Each number is 500 + 25 x the weight over its row's rms, rounded and kept within 0 to 999. Layers, rows and columns count from 0. Numbers have three digits each. The size before them is the row's rms in percent of the matrix's.

# k: layer 8 attention key, 256x256, rms 0.105, rows 146-245, columns 192-255
# q: layer 8 attention query, 256x256, rms 0.105, rows 147-246, columns 192-255
k146 093:508493531461481556515470498483491491478528489507501506464470545509528516462504528537503535497514459535525500499528520506491479498514522512494456508500476522482462527488515543491519533498520509
q147 105:464473487461497509485534463483509486511492500494539516521496501532461448529522497537497523500551485525455467448534531480484515516477484495468528491511477491527441501482466549485497528560514467
k147 157:499454523477458476498507500481491497478493510530501527514499496511449481478533528511455518441506483449502466515556494460516452493519547516463480484460477494534506546490474525480513501521551470
q148 098:498485509515519479434519528475472492551491490485550529561516483483491466487502486478470533489506488493479491433506527468505496517455500509484511537477469413515516491517470528506491517482503488
k148 128:494497549488454462491478517500496495457495512504491533525487523476486479447496514543473562467512497492513479524549521442505474508509554551488497503485462512515466483494494532503510487510510464
q149 115:491499458535472459517509494467491557484460517468537525506546509481501460506528540557455502480491513481506495504471483480496472528514516538479470519476526522507503494509517471498485477464514467
k149 115:504461495478462495488495525485517500522508553473506531500503513512472460439511511500448503478517471516471467503551471490520447476517513507489492515499473500514489514499494524472532521528493543
q150 098:492527531502494485482503520483511511516545491494533501562482469495425471457431493512456469484476494518459486450511500487473478488471498516487517507479465461508494519469491498484504539481535464
k150 124:552507492473466510494508510459511505489479545485485517498422529484505493437485552512443519486485482492520477527510493483483480523508542513477467493518493543517488531496484521501522525506539464
q151 096:474491475523481518566453481483534516452500517476475491435505510488533492544539493546483534504491523522520505524481505496507487474506493544513468488529519536523501479491505463528509459494504492
k151 105:515503465484509533528498527509511468538498474467490521506491482484454453539495475481492424523474506505483472507492470504486520464486494482518525529477490461489523522533521501499505485462465565
q152 112:452540519500480460476527474498458460506494505526530492512520529497517497495501525500481534498496478457498471484509535461510484510497513476456501494461473444505499536527484498486469511492508496
k152 114:491495492467488509465542493481500480506497517485500505523501520492504458453502508562505550493514473453489487530534486445507468485482534481490478457506480498483463528465501530466549509525528468
q153 096:501496515468514471416521515498521519524494511478490523514468491480458496472468472473489533497537513510495461530529504470507468476491514485495500501509480465471499460534473561474502498511512498
k153 095:472433504477502485527483511499490548499514487540505506522511495514519473521516482513544528491480543533534453463508541521484473493476533523460490515440503490514521482487508515511482539510483471
q154 110:460500495447502473480527501474527541515480501509526500520510529521505470519506517518476501471476455471479458513501477501512456501479519428459507472493479498528481533463520497487528498496515494
k154 130:508481507456488516488510500504511482465474523517514515538550530496482464513518505511477535469520463489468469488546536505547467498502534507440515479482501512500488531468503532485506499508532519
q155 107:483505494466494481514499500476478475474460554487508522507526532513497466441471527548432501490492492482493492481488478451457446483510555502515507464487468477513463517500492496471525514473543486
k155 087:540470514496471546538451505490470481489538508511481470464492531513533494515495531504528501503476442521507516473522496523500499486494503507507490502518501508516492539450512537471526523546486498
q156 093:530484541532468528533465496510486486537512527521473507463504507488527465504483507523500476511517484472558512502498509518488473494490541518511506518520524530542506534504491506496459518485492501
k156 103:497525479484523509542496509485480448502485485478490479493503468509516541494458496496514462530487523481491526467502504535474468512474464472541506458538467470511490487515506483512494479492491505
q157 101:470519492477501520438539488495477520530527457480516491493494476519502514567461478506523492461533469486450527474539460506481512523509472483501491514524483485455490501463497512505502520521526488
k157 111:468449526489504491510498453502481515455501542559501506505478497530509493488530462511485526480495506536473446513521513462491499506511535537481461502471513522522500532491555497458471495507500434
q158 090:500507513539487459496467523517509505453488506533482514511538507489489494454499496529465523488497524479494503534479518474456506506541558527473513506471508485498508473533501504487469464473500496
k158 088:515473517484482517480531521491504507505502511458520514505488532518529500448454519544498522489495523504489471478520497502469471474507538474496482468526508519474498470471471537496499501523548507
q159 094:518489481512509496519495526492473505564507502452494511525491518504504533470474485470537508555512479521516507506499519483538495479503507494555447485515492519471518479518500486527519479488490508
k159 105:465496517520503521484487485514496517549508484485505485490470503478479484525543479489543436504504492525516513473483507489537509473484452522525485558477496469507466470545532496513502538487467525
q160 089:484530496544515536478456477484505531475504533486491493483489482497532494522455504478497494518484463523516516501482467506495480450482506499509481521488521486492511500509546519522549499485478545
k160 100:485496500492467515517485523445492485483514517491539478487495498487474485451482467513466521457541503465474486489469524515487529505514486484481468478496499471529497479506456458499479486486501479
q161 101:493528495518521553495461512483513501498491519523492466511478477517533490484464515508503524515488504502519493476472499505509499499467562505497481518521543471486465521484529492499492494513475557
k161 094:528506474485513509491531515536482456502506469457523523503497532494497495545511495484500484503526503495495461461493532532473514462486463479517438515481485513530486481520472517466530492464512452
q162 086:521483471509549485527530518493471519467477509480496507465532469444534524511508462485485475533492511526514521515495462511484490482491549493544500550515491533451516486468488466499480538494509520
k162 092:507478491512527514518503484483490485536504470481529531526536526513500488503490515476463537485503500519490494466476544504504498485488498499467509481502503505562516478500468500493488488541454450
q163 113:487470484487470480505496500475487493491489514466524514521529541521461473539549505506498496470484491472496486526518514465511530510513462473475539486491501512553515498539470532510496494485511442
k163 111:484500489477496472507495445484479503466486502524455488467482448483509540493488462480480491565528526508522517492512498484488448537522504556497549511538548460487493500477530480509486512474508505
q164 103:523529503491479481517519501484445444474521500497459509509460506450497497514476489516476480483496496472539477527507449482509512542540494494471526481449521499524514496460471475502538488466531475
k164 085:489445501527477512495489483497522529494502522521489509491506490512476488438489501503496521462472513517471534486486484493512497483517478490489535507516508542557521493447493519491484525548482499
q165 099:478493483488516497482495491542537515470487517512480469471528485496543516522509512495521487555462471541498529515478461501491474459468528511551491519566508519468505500505540470516485513504480546
k165 091:527513488518522475509510510498463513469485520500507511492544504492485471516519528502505490474507493469489482479507513488504563480493497482501498506454466480503504520482511479485493472488491464
q166 099:510479470498515502544524508489503508521452494478507541500521487511493489491541504509481510485490514493488510496513505472514523448505495511528458492516485494465500470570498512505502505548497495
k166 100:490551516459506479497464471524496472502512463512487492480513482496548529520519504450540488586483529515524498572513499518490484527507534484515510500525524521475520494504498492529515478466475523
q167 111:495550517507532508449493507454480487510460483515525529521482519502493479463470523476435486502495550483506509469523498490490489509507520520458512529500498483414488502507490487443482496467514481
k167 092:480524483480487495483489485481514514463484488510472487490489466496500498499460491487483498547479513508537537508497444505480465533483497525498519517564550537504514490469504490536492494496521508
q168 101:538490477496499494545511492523517497471485507448498485490490500487495504520509513527498490523417461474507483577445444510534472505489475459504493493464514532481548510524484474502503492526499513
k168 091:458525554474500445521486481487516490492485458449517504475527467501493524515495497487505464533506538526483441501484536471522527497511487495512481516510510476513475491501518484503480491447465479
q169 109:517500469533502493503513504507524511533461494464496518470553495516488510497556504495493531473492537515464487510488566495541523456495502508526493504513509481492525470563508516509473487565463521
k169 095:479539497476540518489500495478514502504485486513475478515525470496522549513486473484533466552538530476518478498475494536478539539472483512524509554509512468489505479520471463520504471431505499
q170 126:537505477512499533534519502479508505499499504458499507516451472457489502500503502532468468482446469481544483558482424525499508524509450451480455473484490544506533495497487488479529492468518485
k170 102:448503520488502477489518493484527504507465485478540505481513508504493536483463491504493497508553510519477464506496486506520514506506508523478459510481494501470473502538510475489485507415513508
q171 111:495503553469474536510496466518503434463543513525465463488480491501526510517473492510500499517522487498509528488512478503490487508502481524533512482493525503539483550468504508494511537447505519
k171 086:528449503520493463534502531521502505499516494495492514517495518494466462487519522505486481473508484513481513509532507527512505462549508482516497478480455479535484513460510541502512499582489495
q172 114:510473483528484535508547548512499509527527493464515493530452482466479501524533458483520505493517446530526521535528453533524503515458487498490502495496489541520496520465519505493534486473535493
k172 088:481491525473496497526518470477524463496478475507502500455494506510523559504488467512533504499552481495472473513535571524514494525477535548522459556502451485485522502528461488541483522447496499
q173 095:501499468485498502578481492470531562470459506509470517472505478488529510475518518510519521507454514490489507505452469501526480469490497491547482516520517506493513500490554474550473529543483538
k173 094:496521488520537533506489472487454457501509466515465485475531474505538529528509496459543470523495515484497498511471509497462549513458497491497505493524518479496533452536539484505498469495458488
q174 110:519510509478521521467505482494485490499512500519513496493527507538486463506484517517482495508493475514467514461522505462468531535496525515489568486508473519490485470504465523487481511511528475
k174 107:510454515488445517468504557501470496494507542524510523514470528491473459505494515520495513465497461489481509487546482496523482485536512497476502466493488529528503537486511555466531515568534513
q175 119:516486527496458481500545485485491455535490495486509528505457505494473458486508492540471512499505464479479477518457505477492487548492455549467510509462466464517477503535472543455531487473517497
k175 083:509459523476451497489483514507494490496542533504536511516504530508499468498477526526508518464506451504458485479555500525519471484541501492490491483494485496511482546425498512464511521530523521
q176 099:473545504498483480513487505506472511474469497499445494470500489497540525512498466513470495492468537475531511506489453526494450466501517480523473499532518509464559512517535458546505506494491519
k176 109:494541469498560511511479508525492461498484499533488483488519482502507499527515444463529502537484533533495521515446486528502514485480472503523565525548498534481533484537542467515475500516455514
q177 117:517490505491477511530515499542528499488522511510480463475468500500506545512523488481523503487485485488521523536464506550517482506496482503516471488492544520544494526479523510499562512467472567
k177 120:513539467522549519516497454509505477488490462487500469493533474502533535542490479486548504503512500484481541464463533533473540491477469489502471537501535475499530471510492460504468457494457523
q178 120:535496484508504539481483495521539502513535477508484438472481489492516541557545447456555499517503494534522545530511492525532539505483472486527515534511480557507517484484520504545479501535477525
k178 087:481556461514558501512516469492507498519487480496501504519518470480511548494523446498482503506518548476515515514482522486487506519460500505514513537479489479473525444557510434524456446445500474
q179 096:512463509482489529452487476525524485502550484507514486492512502528476508502493487420545468523523490534489477487552517513486507500508493511489546512521485503536465466489490552511509558509489494
k179 103:495496460498486479533503452445508539447481532503505503521501482514505476528491561499495511492505490478537461522505491501459486477480522487526488507489460491520507533486450492526456480512522450
q180 086:521498475546529513464529517494534472521522529443506495542445495537513486446462477499471508517475488455541486520519474481505500504514508533451548492519475486506510522513491504470496490485499485
k180 104:493542513479504528509469523487489486484512479527461493488470503512531523511449512501532474529486538519542510472499489535473501502505485471484542527525485502458441481538490499527507508444519523
q181 113:490489560469481481481492448495496518510500529489512526545484516512484474468464522499448481499501476518471470506498510436468492507511519487507527456501494508503473505460445525470491507519517466
k181 117:522455529472442511500513508489465506484509545505508507533496548506500487492493569526489505458500450492493473487541502480502479498516511485467484460502460503518490541459496547472519515550548464
q182 101:508512518546477506485485512516534481539518459470501488503441501498483501521499447456524481529503502537493478538523515526522511487534465524444514503484481504483496503496473539505511485499510504
k182 093:485518498481536521498499497497533519514501475502499491479482461481504492542486482521504464527500512492517522502465487550481495495480477487510486546471515490441477466526502447534497493441490507
q183 105:491474510476493489494490469501441477485496507511520543487541517486534455530482519495476491463516490468510502490520491488459485464506559512499504489522502489508492530489469478491482516498504466
k183 119:517471507458469482520465494451480498485491513508465559524547500543446490471501520529489538486505486504453470502530505430523462498503525523510516492522449501522467547527536550435525519508499450
q184 089:527469439456542530449485496493493496537495514478516492536525513498526514472470522504476496538515487477490520490503472454461483483495545489523510480484502498518460484547492516477487526486508488
k184 081:483490509519451485494490502460482577489500531524501473512527526486524469497498550520467502482528498501535516494507485465499499503501511506498526497480475492572447492444484540521491501501528453
q185 100:530518502529493528531527504518496477483492468482454465466511479500501523531522446514545480518529497490514553477497507532494516482492472553490507586474470463502502474541507519522505447501504524
k185 124:442539517559524506493474487538496485484510474469483488484463486490500512483524463475519493525494535527521506519485468532470486492469472529536489519500505448517516450555493466498495495492454484
q186 094:497514485493486519507481511464462544525517515481496529492496488506478491516463516483485457498501535518484506515529475522456510497546477505461540517473473513436471464523513504569478473517546482
k186 090:527443517494488481485483455486491527512539530510506534502520522478483466463493516535503472506501466553536474499510507516520478532520484545491516511487486474506483483466511516457487518496513466
q187 123:523510497519515534525483461501555487495511482470466450490485522496491531515510463498558494535508505571495509526504478513515523497492496447513516499539483550446499498494534500512484467537492505
k187 115:476492491530545546486518498514489498526500464504514463465475476472520555568542444487538476499490484478522541509457488529525508505491461481548485523512532509512514495548528456506471485454479528
q188 088:506508472481531475484501522480537534499513521516509521518525489514495484473470507487480492474468527478531518518514474498463472523466551456473495485520536588458514558497465481542534520479533489
k188 097:542450505447495482490546480477493478495481521498484530484589517490530515490501536525468524484515492473513527485490516479498461498529525485507498453549477510525489507522497518503502491476525498
q189 091:525525480547512476526548538541438459514469469504485522516495491490491504470518460472531482481473496503538511478479532516526502519481498523482533540500467497467514519520543525542474506496499514
k189 112:495516479534506496460456496524530480528534493476469501486501504490523522520480451484540533531493499521512545473493528548531514497473456561513525522526534511460487479518544480486502490524452526
q190 084:517498474489486543452515497485502507516507510532522503494473457515507497540492488492499496498484482510476544486503446512517483492493474555499486489502487511528526538500444546504542521490513526
k190 101:482510507508520456492475506488457511481489491562460567512532479505478474531499466504490501489516500478488467478469526476482497532527491534493489511478504407540498514533535489490496493459518475
q191 100:541501527515488486495515494552504455547540490505505479473500505479546502516499491542509499446469451490497526513491475507542507479508512492521474508446488470517493535529497508474557466472540500
k191 091:461515533532465548502479525532484448498532519523448460484516502501498523523465459510515522519523492522452546464509522519505544547493494513496461497505497466543498502484565482468517502489470468
q192 097:464507524506495503507451480492544515549523511480456511475524510532531531488503518512535449504485507510525489489489505513502506471537516476469519507506553525467526497502441506535479464510483477
k192 095:480508515475475516506533467497477465447492521451473497472492476483485498525483451506531482485474544506556521541477544492454506505510431478498487473504501477513523457510507490490484490510448531
q193 093:505481476470453476497496502529536558473510472507507486516526477501514481496545491483464506474499523494520554508489520461506505479488503504504538475467483515534514528498499494551532465485513457
k193 103:494504543479479510503519505522463472488469519440501535511506525494499502437481505506462497462489511492535493462520508497503490499523525480459446496521459468502504483505499508506475510518550459
q194 093:465519512516487510499534502485492503484531510500504471477495504545515500478491539520490511511505472480501535464490479487511493489451514513496505493526499457509503536486501500540504514474513527
k194 098:505522480467491524509498473476469485482500511502491514476490463537500501462515511518498516479487477488496481513511489474513488459546534448506461489544451508497497537537518486461522522502466468
q195 079:522478496482467511435537501507480472517526465534531505473472483526520495512503462451509487510508492503494487512549509529528521543521446519484498513495484483546515495498453549465481519494467503
k195 088:475528489494538418488493499467501516508481487505519537497532470513475492480498486493495489537528552457515463505481505502470502562512515509491515525480500435521494480507492485515493478477504510
q196 100:503513532498507539472485538512495499494522523531512508491520525492514519470492496466492526559530469500509490526534487472504463523476533485527511500540495486504457494524523514436507523474486499
k196 092:463481496472491510514500510501461525507512499544530486482480487547481543536484542508515503496537482510502529454511541504514473467478537484509516492509507537489476522523488540531506502486483488
q197 097:509437492481527479519509485503506471514450518455460535535506501470474507516499480517522432496510491486523498518446527492556504494500515458508491500511518519487560524512511497489489503469482500
k197 097:496512501529509501502459520505550489471511482449504509485448520498485532506533483499502507521468507505513503522469538506521513504490457537507515505471519527489503482513483490513513514508460542
q198 100:507503462501552531515507500493478464455464533544519475478508531501505511487505545519473510530472491525498470494495442496510500508488512497485543502507511538496454524460499468477507546538483529
k198 094:522485456513503490466486525519514539482493477533505498557506488506515507534520524491466495516499460469492543494465493468543492493492501490502496491495529494505525550492481540510504483518526514
q199 106:492512517510511502514449467497500538530472509513506496545501512499502486550494494522474484556558510550497505461504453498439489502508502540500534513518469505494483468481507478515508509505528493
k199 116:479452535511456514523483465474497518507502473543483504545474468494476505512482471524506488469475499521495482454537464466517442471507472533522469509483502499500491515484528503499501486489511459
q200 091:544468486479506498516483487511453512488520503523476532488524520453511493495514507491498478490478514518554527529489512493513476488502535461502547481506464504471524509512520521530461471488529520
k200 104:488516505477514461463475491489502473485497464505484539491536483501485550515482449535530510527519478480486528471499540499514524589545485554504512491501537519513464500475556523462530458504487486
q201 100:523492471500508504500513488456538566470488509498504499504486501551522479492555506521495528524502519573512529513506508526485542531457485514490539468538546516485444507490516492533482489534505481
k201 090:504465528481489529496524460504461510478504463515511516438533514523494507545471487509511481435506487498497518531491517505511514554546500485494514548457489509496517504493475496487487475482465549
q202 105:485502492481491535475542485517493445503481506480507501501443474558549457527491489471517489514495509474464523479502456483499524492465494525497470537520511539498505539486419511493481539513489513
k202 101:502542524502515531522488512535441501480484515478474498484546472474505485528513494482499477533515520501496546509496458472462492484468523496522498502524501491508512523513543476521513508486463472
q203 092:506500502498527449495497512513487419540502466475489514527519561525542505521549502469517485500488551490551504465503579501507511480508501481481499524515528493524516498510484477493459497512485520
k203 105:493537541512497477510492490513495477511481465486473514515572490508497471503526473496535519548501551511478520470491509510509522460456498508540559490507505531504530455487504499510522498507448513
q204 096:503514464489491498508522510470475509497508544527484542483487513525503494469491525485476543504493492505482545530515468534499463548492518560516511477532526513512486502537459515512513491514495501
k204 107:535486501442501508507481496502459491497505546536551522479551497524511535456477513528505497493503460476521481510520515479491469549550511482485517486554468492524527506502461530493467531497510501
q205 094:507475516524535498519484513492448499503519463485496524488478468557503470552486508446538486520472550520462496453493512539499501524498478539493493513538499503494463458493512479522465547505468516
k205 085:525488465509536507533483457491526539508476461527504499513495465465500501500529498496508493570485520487476507532493454480472507500485505516571494512502538533502508505524510488524509486475465542
q206 102:505483493493472525493486465505547521510500499478512469501549488512549509539495493545490454502489464492505542495509468507500526488536497486505516494508513500578476513447499459476520516468474480
k206 099:474500526499510536525497499469486474494506508499530489503473515517492483486468493496450458459503455503482500467492516516485497484514454515524489526492456500532492501469457495506513491506514519
q207 086:526510506525482508496505549465519503504531527466505493516492524474506503481473480560476501501507447491537514510512455498518512511542474514488520472492455467454476521507522465476510484475526486
k207 100:502487527502517528490467489501521483546548448535483487498449531502519516491484460506514486485498510520489516435470505514522481511510478504507478513498509442485457506533511506486541533474487522
q208 087:526498492514476507448534499513478464529529507499538510458477472505517491552483512475530490504517491515482500495530498546498475521491477524489494494519512504506476475501469549501514498484495525
k208 107:489489466506513478502496451471499491497502509521502498529565477486525474529500470482525489502489514508478487469496508517485522530504489537512504530469535407556508515511487487489460474483455514
q209 094:486533483557521495514516503479468452568477514489477485544453521513496456528508469487505474553503496481508458501501504545552452527480488525492527585470470526492538542526533495489491548489505492
k209 110:472495484534494511474485498544540479510506509501466490495485485445540516515498473456538506567497506541517531491506510535535488512432446505501530526537504468497482476527515483507466485503479511
q210 095:532517465500536469493462544448473510505508488470465534503512520508508492485515494479485486511463533508510474490510476478462505489538519480501487528521490491501526470555450490515500537529509501
k210 101:488444473509504505523507478481500561504476484514480532500529479492511521470505463502521503540507538487485487477480508477468501484481478527555495509507523538506488503492537540486525524496505524
q211 097:516513524483514477464501552531435501510528503493524515524474500470497488440472549476517514495511490475484460528502495501510520512476516487496496515502485514442488496521514498483473509502463515
k211 095:516507495495515510475511531520496530532546539509525517449526504532519543509507510516512533555516479520529512502503507484524504498487538473528489445542519571449468523498529517533499535527493489
q212 098:525509518521480483473518492544498513540528479509512503536434482503477492479496487467531483473516493512484484523540524540518520528501491505470452499475496533488525520500469510479523488483478511
k212 080:487562488510512472458495486487540508544473471486495552485506465507482501528486501498486499507504517495532513488492474537507485501507502491479488507518505484419469470526511443509503500461497496
q213 098:527507479423511492463521522515512536481530514527525510522506488512502515473487496509482499485538460494521481522529473491486493503474516460532475472518481500501489538461536517470567507478545492
k213 093:520510520472490506490494518487486520519477504529494521456522527557454520494501528468513497496526502521513520436509512520490515495524537542458515487525500513486477517489532502483511522505517466
q214 093:483527523513460465477488474511531492480491504532505502525468464481457512454477493462464485484508516513486525457510543481523455485467507511551490503507525503510527525466486512471477540494492520
k214 103:560505473482485451497501558503499490510501504464482525496474496526481456505481541522504501488470505476509478521477507547487503504494518480461516499526476539466562509525484500535482534517473492
q215 085:536482502512455498491504441517537483485495479521511489501449478514507495514562508475504462520512517541494502518507523519508516513476463498478496518476499480514523545487483526488511477500491503
k215 076:493577469549518485430507494516464485509480491467485523497491471514465542514505462498487528490501485480502522505473466531498520550527450458491500513536489513466512523518512447511469496452483475
q216 097:503506516506454529487525460491485520469464502510522490492470465495540499526511505486497522509473496496486524512525487512525538521494457482498521500498478459489480541489488476513513525502483518
k216 099:494508515445532527503497475505498478480517477519512503467485511499477463497498478520479534459516451486489480551512514475503479504499522479478469504469467525446474541497503484447527476470477472
q217 102:509519530514463507498486501543483448492496498564486510518539518447527517454520492453486508503509519485570514491519507482505489466499532530509530510527502486527506567514490503515474521515493532
k217 100:514565509479507477498472553501478464506489489490492494509528511539494509493447492543520487521539507470527569463481543530509500484465509534490540504510504491454464502490505518507547501503463479
q218 103:544479432470488532527509497505499489478434507520493476481555505467502508535546506491488457535485481493508486513486493488491482483499486451519511470521485486526500508451508544513496488512514543
k218 089:506504515510483489490472509507483529497507507479528512519526503528503500539521493490534523490489449528498500476502537539562514512508452553476529510485529516498541549430522514476498480540493512
q219 090:473484487498528455467516518487485531482478502493488534501481508514542478476515527491479534490432531454532515505455505461491485499461497501486523544502508510467523523519472483564450544484502499
k219 089:531468495464502483532503500541485471443488502470489519501567521477534469473493499507508537499478522480482486513489519468490490510492554471505501453504504510538528485480516523519497489523511471
q220 086:473522466454528450480517516486519504481503518492511497543526515474484495490492513506468506496503503497486502492525502484528497493446536490546484485497471510480513513489511481505521488465529441
k220 112:526502509490475502469493489514489512498492558494484524501491525504471504455509508522464508476488470518525456497499508457544488513492555494452524495511476538485507508486493515500484538510522457
q221 089:518468500478468511497508487547498497519523541489493520473478498506519506526490503479517494477514481467493462532499499503519510505529468517502449504484515507516538517477462528475524515491481516
k221 098:471505477500533505523494486498509528514493510505479479497541447502515501549495505475519473521501506489486503476498491533466527493472451480508510495503491442506491484485517461506503490471510496
q222 093:468482410500525503501508500476514525453468506515492530468544520512513504482549553506485494507469518467550520526491474458483500517508512517476533538505532536540537529482469497524445515487483472
k222 108:510477475486492454524489499503491522448477515450499514487530498537509493464489510509465498510471488469515471546480524469486457486520541505481522505506492504526549501495457539501481495540552479
q223 097:508528522499500496454494485544494506526535518546544493561485506465480510468497496465500499510521498535509521460525523484510518506518530474519533503519504529514498510510491484503498524514517519
k223 103:538522478500498530486511533494494481508507511526489517534489489502486514500461517488521512460523496483521542475530532520537477531466486484499505509531508506490503460483447471527504530513503461
q224 097:509529510516504482483505513491537454513494534476512479523488533529531491466481476477513518538455504492473464503503499522497535475490516478477515503499502495463488510548449463475540483488497495
k224 098:478492540501522573487542500502489470492495474507485481486494511458532497525512510496468506472513520494510510515481495477482470482473490452527470488513508476523452482505480518504527537438492530
q225 097:515500538516513511534476497505455461526555520464472502516474475494519523538485497515500507513505511531491541488502502531523488510512489527543487495525490477474527460534520447556494501502510494
k225 104:483473541492563526535469479513507491542501502549491497481497477473497503486503450530506494514504496518483522483510494476484526493532487493559488514499482548489474475511542490511509491494477501
q226 093:489540529506420449468457499495485516518498536528466530468506482523511526465474495478447534481484484506478499529509478482472467506535538532501519509483501470501520532524497495466502548495495502
k226 088:514448474449494504517517468477470506525503539534528514488488481492523501422466518543511501504515476470489481481505515479446501479516487453490466495562434515511496505462508529470490522501514480
q227 098:477485536519487502534527476529508460512526470481479471518503531491476493492533505500528516508527488510494499500470533483542513507488497505489512491492502522501493529490543510506454499525491507
k227 100:510498521518483556469495492539515484484492515461533425483485503484537573499511492504518494511483482469506560537512507508543538489460498450484502504511498523489518525508487486519498506544496489
q228 097:514486488520492494457491447500516500521513475513528466517562498473517504539501487503494516502535508534511501492511483478456532504480534408515521524540464520482523470470526477536465477518535467
k228 101:499435516494470504501553485471485452473489499519502495507543499492517517509500466554516536454547507492460496489535548450547499514476536549509492485494529532543460491473544522471482479495507470
q229 096:476518471515482502559496490488499457516459522506503488509489490516478523536511458430515459519473468482456501512518524521521440513508472546501493515457517503570516521528495528489515529504488514
k229 101:463522513539519441510520502501521541514477542538548497528480460459543487546500526478518504495526463465485494502488486515494481464491445488535517555524460463518516487486505490544476474517488533
q230 094:565496491493503508478529519530461544484498462526533518515527485444481488507504553482474506476502518513516500504522454487474519503483503460503456516493429529460514531500519498525500511517522495
k230 094:519490487481501455496489531514521534496481500467482541507545514516495509435480524526466548482537493508484524456485513514552463536526543543512476486503497519463476507502517472462503527507501445
q231 084:508504444501489494478511553456508516484507532482491533499504502491541493496494509555479509475496492458542496470514445514504463489497504527497480534475469452483505520541486485508525476471521482
k231 094:498487530456499476507483517473498484496497514547438514458491500512486457435483454514490513489488509505516454473488508463471462516564539554510483504495492454534465508525512515475521546501503480
q232 092:472469476475494503486536499501485445526466458516539495501529515466502522534516480452554507493518496454475500476485510486514489484470463459465493516484478464526502485514501555495467503511464532
k232 093:464522477542499440493490513488518539481499510486536466548527498488518469513528495503501543499505526508499491524523520528556497453445484550509512518436542499500501509482504481521501460519488508
q233 086:544542512563513503557494521484444524487516507523516490509491485506499530474499483511504495513466508526502523528504470520500525513503499544513509556509469473503537525498552464534465501497528470
k233 085:496505515503490503467459503475497499517503504521486511451449515499477565454477515495451503502543480515495510511489501475490508540516490524507500525521496556506483461514525511477517502469495470
q234 098:485494469503522462481573501545482458486501494475457514496523518476477508464521447545447584516524502470517478491533523473490503482494532481495510539501479463526549507545467505498519526478504514
k234 105:523497437479503494503525531491534453513500455463491506491483477520519519433533486510536526520503517441542509486513485504500452485476545515521510510565476502515483495502479523486501501501524500
q235 081:482522539552518459515498508535492516533510495470492555553510481499487490446443540515510497502506536499473491473480522508525518519506495513518463510467523529471542476531491443495503509486486497
k235 091:520510495506472510481534483500543505560488504454497492465468499488510459506516538507488449516466488494537525531491446488492510493518506482523483475539488543462482484493467462533506509499490498
q236 087:532485535507485467470499510508462529547514504489502531496459514492486492496493495450481531497438536505481445517519538525509510479505494525512479496477496474474511493536492491516530496486503538
k236 098:518489486490502476504513501522543501529500491531515510521528489465513460520502498489524489519517524511483482474503503526504540542485469492506519530480487504516497486495501507535489497481493535
q237 091:489478509473502473481483511537534524536507524513520503507518518523557515500523509520496488497510468446532528522503471482517481504502519522494511519446531473548504526514486516506538476456506480
k237 095:464538562509445508523458498491479501450469545516492507490547507532458485490484476526462519478515502535502528466525530494494485486513517518467510524498475467534489479465475524523500492528509458
q238 095:483499497504469541510476449484522535453481522562477459486514488518504517501501510466482458513455537528515508510494518480484508503534482488495514502500520485507498498474494503535483454508492462
k238 099:519483534491495461500528521516448515456488480486487543520479500513481479480459536525499517472506509492505430527471502454465521521529487496461496469483501474496547456496500531488470491540513479
q239 085:465437499454516519485517493536512502515497519497526549499500529502519475484465484495518506514550473503527489486529509488510483491480520515512481527499527514520455519489467482507447485478498510
k239 095:494529519457481457513481519486510513463482485487489474465524468468456492536547484480497450490506519467558497503528519528507471491485523559529530526473519453545480515522509471514526523493472489
q240 099:476503492487491500509456502511475502489484518519521525491487498452468530449455509426498486497483511494499494514500503473527518509531476495505482483460497507463552555492468504500505517516492511
k240 091:516526478490516435466494513504500547529511496479488531514474503517482490504512551497478509499494509489518455561465471489511522482521465472472481468525483519435494504495537493499505529485526455
q241 101:483497500497488526548481483482499494508473535496489493487536536460501553484469497491531500514528489520483475508471495456517532478522490451505469471517510481491471458488488501506497448522484491
k241 100:468478498529515539486506505497480506533509512498558418521454488484496486537521507508517465453499464508515462535523513490545483453508481521494517508448500479484501501469493529473511513539520553
q242 106:528512484519472493498490555493446475506550482516514540478495462476489529493481497462530500465472525498473508502496489502490525508521491498462463511478507469487503463548467526488474483478473504
k242 097:480489460512566460511518506490504539535523536505537537499494501510505473462465474525517510530513519491475465499494520465486501490497504514515479520485523495496472484489523509509513504482500541
q243 087:506453451472492538555539515509459499459414532503477505478531508470469492495513517504472452500447505455502478538460469482529503509533453464513496469465477518515497534454520490508495512485500492
k243 082:530499485503494491480484492544540517502526500463531496486506518515543500507504521463515479537484457496509510507458500517511532512518463506469511487510526495475512522414494503485510494563532517
q244 103:506491514498467520472469504504497517490511516514533498512469465531524463543472527417531455536479505475454502481497515499486529523515462537503469510496500493534485491477496494481490519486462505
k244 095:500522541505498481505504463456451555500482487512531536543494476488495479519482536509496474480493493527466452509488469453451500463510489521523490536498517503457521490479509481533496519489477501
q245 102:480522532534473458480499497535506514540515513521531537532465474505498510451470505453495526490466524477491506513503517495525512528540475522461469490471523518491532521531486471477479504469490490
k245 086:518532477487515492483534516497495488533487502500503527514507485509488471460473506541453478499520530478494497509511480489478492495517507464469504509504490510454473423489478476529503522469532503
q246 089:504514497517514497516490496504492487514490514472542477509524502483528550524511539480537464508539465517496522474508448474477512550518523505494498522507539488484509475487484481498483497487486494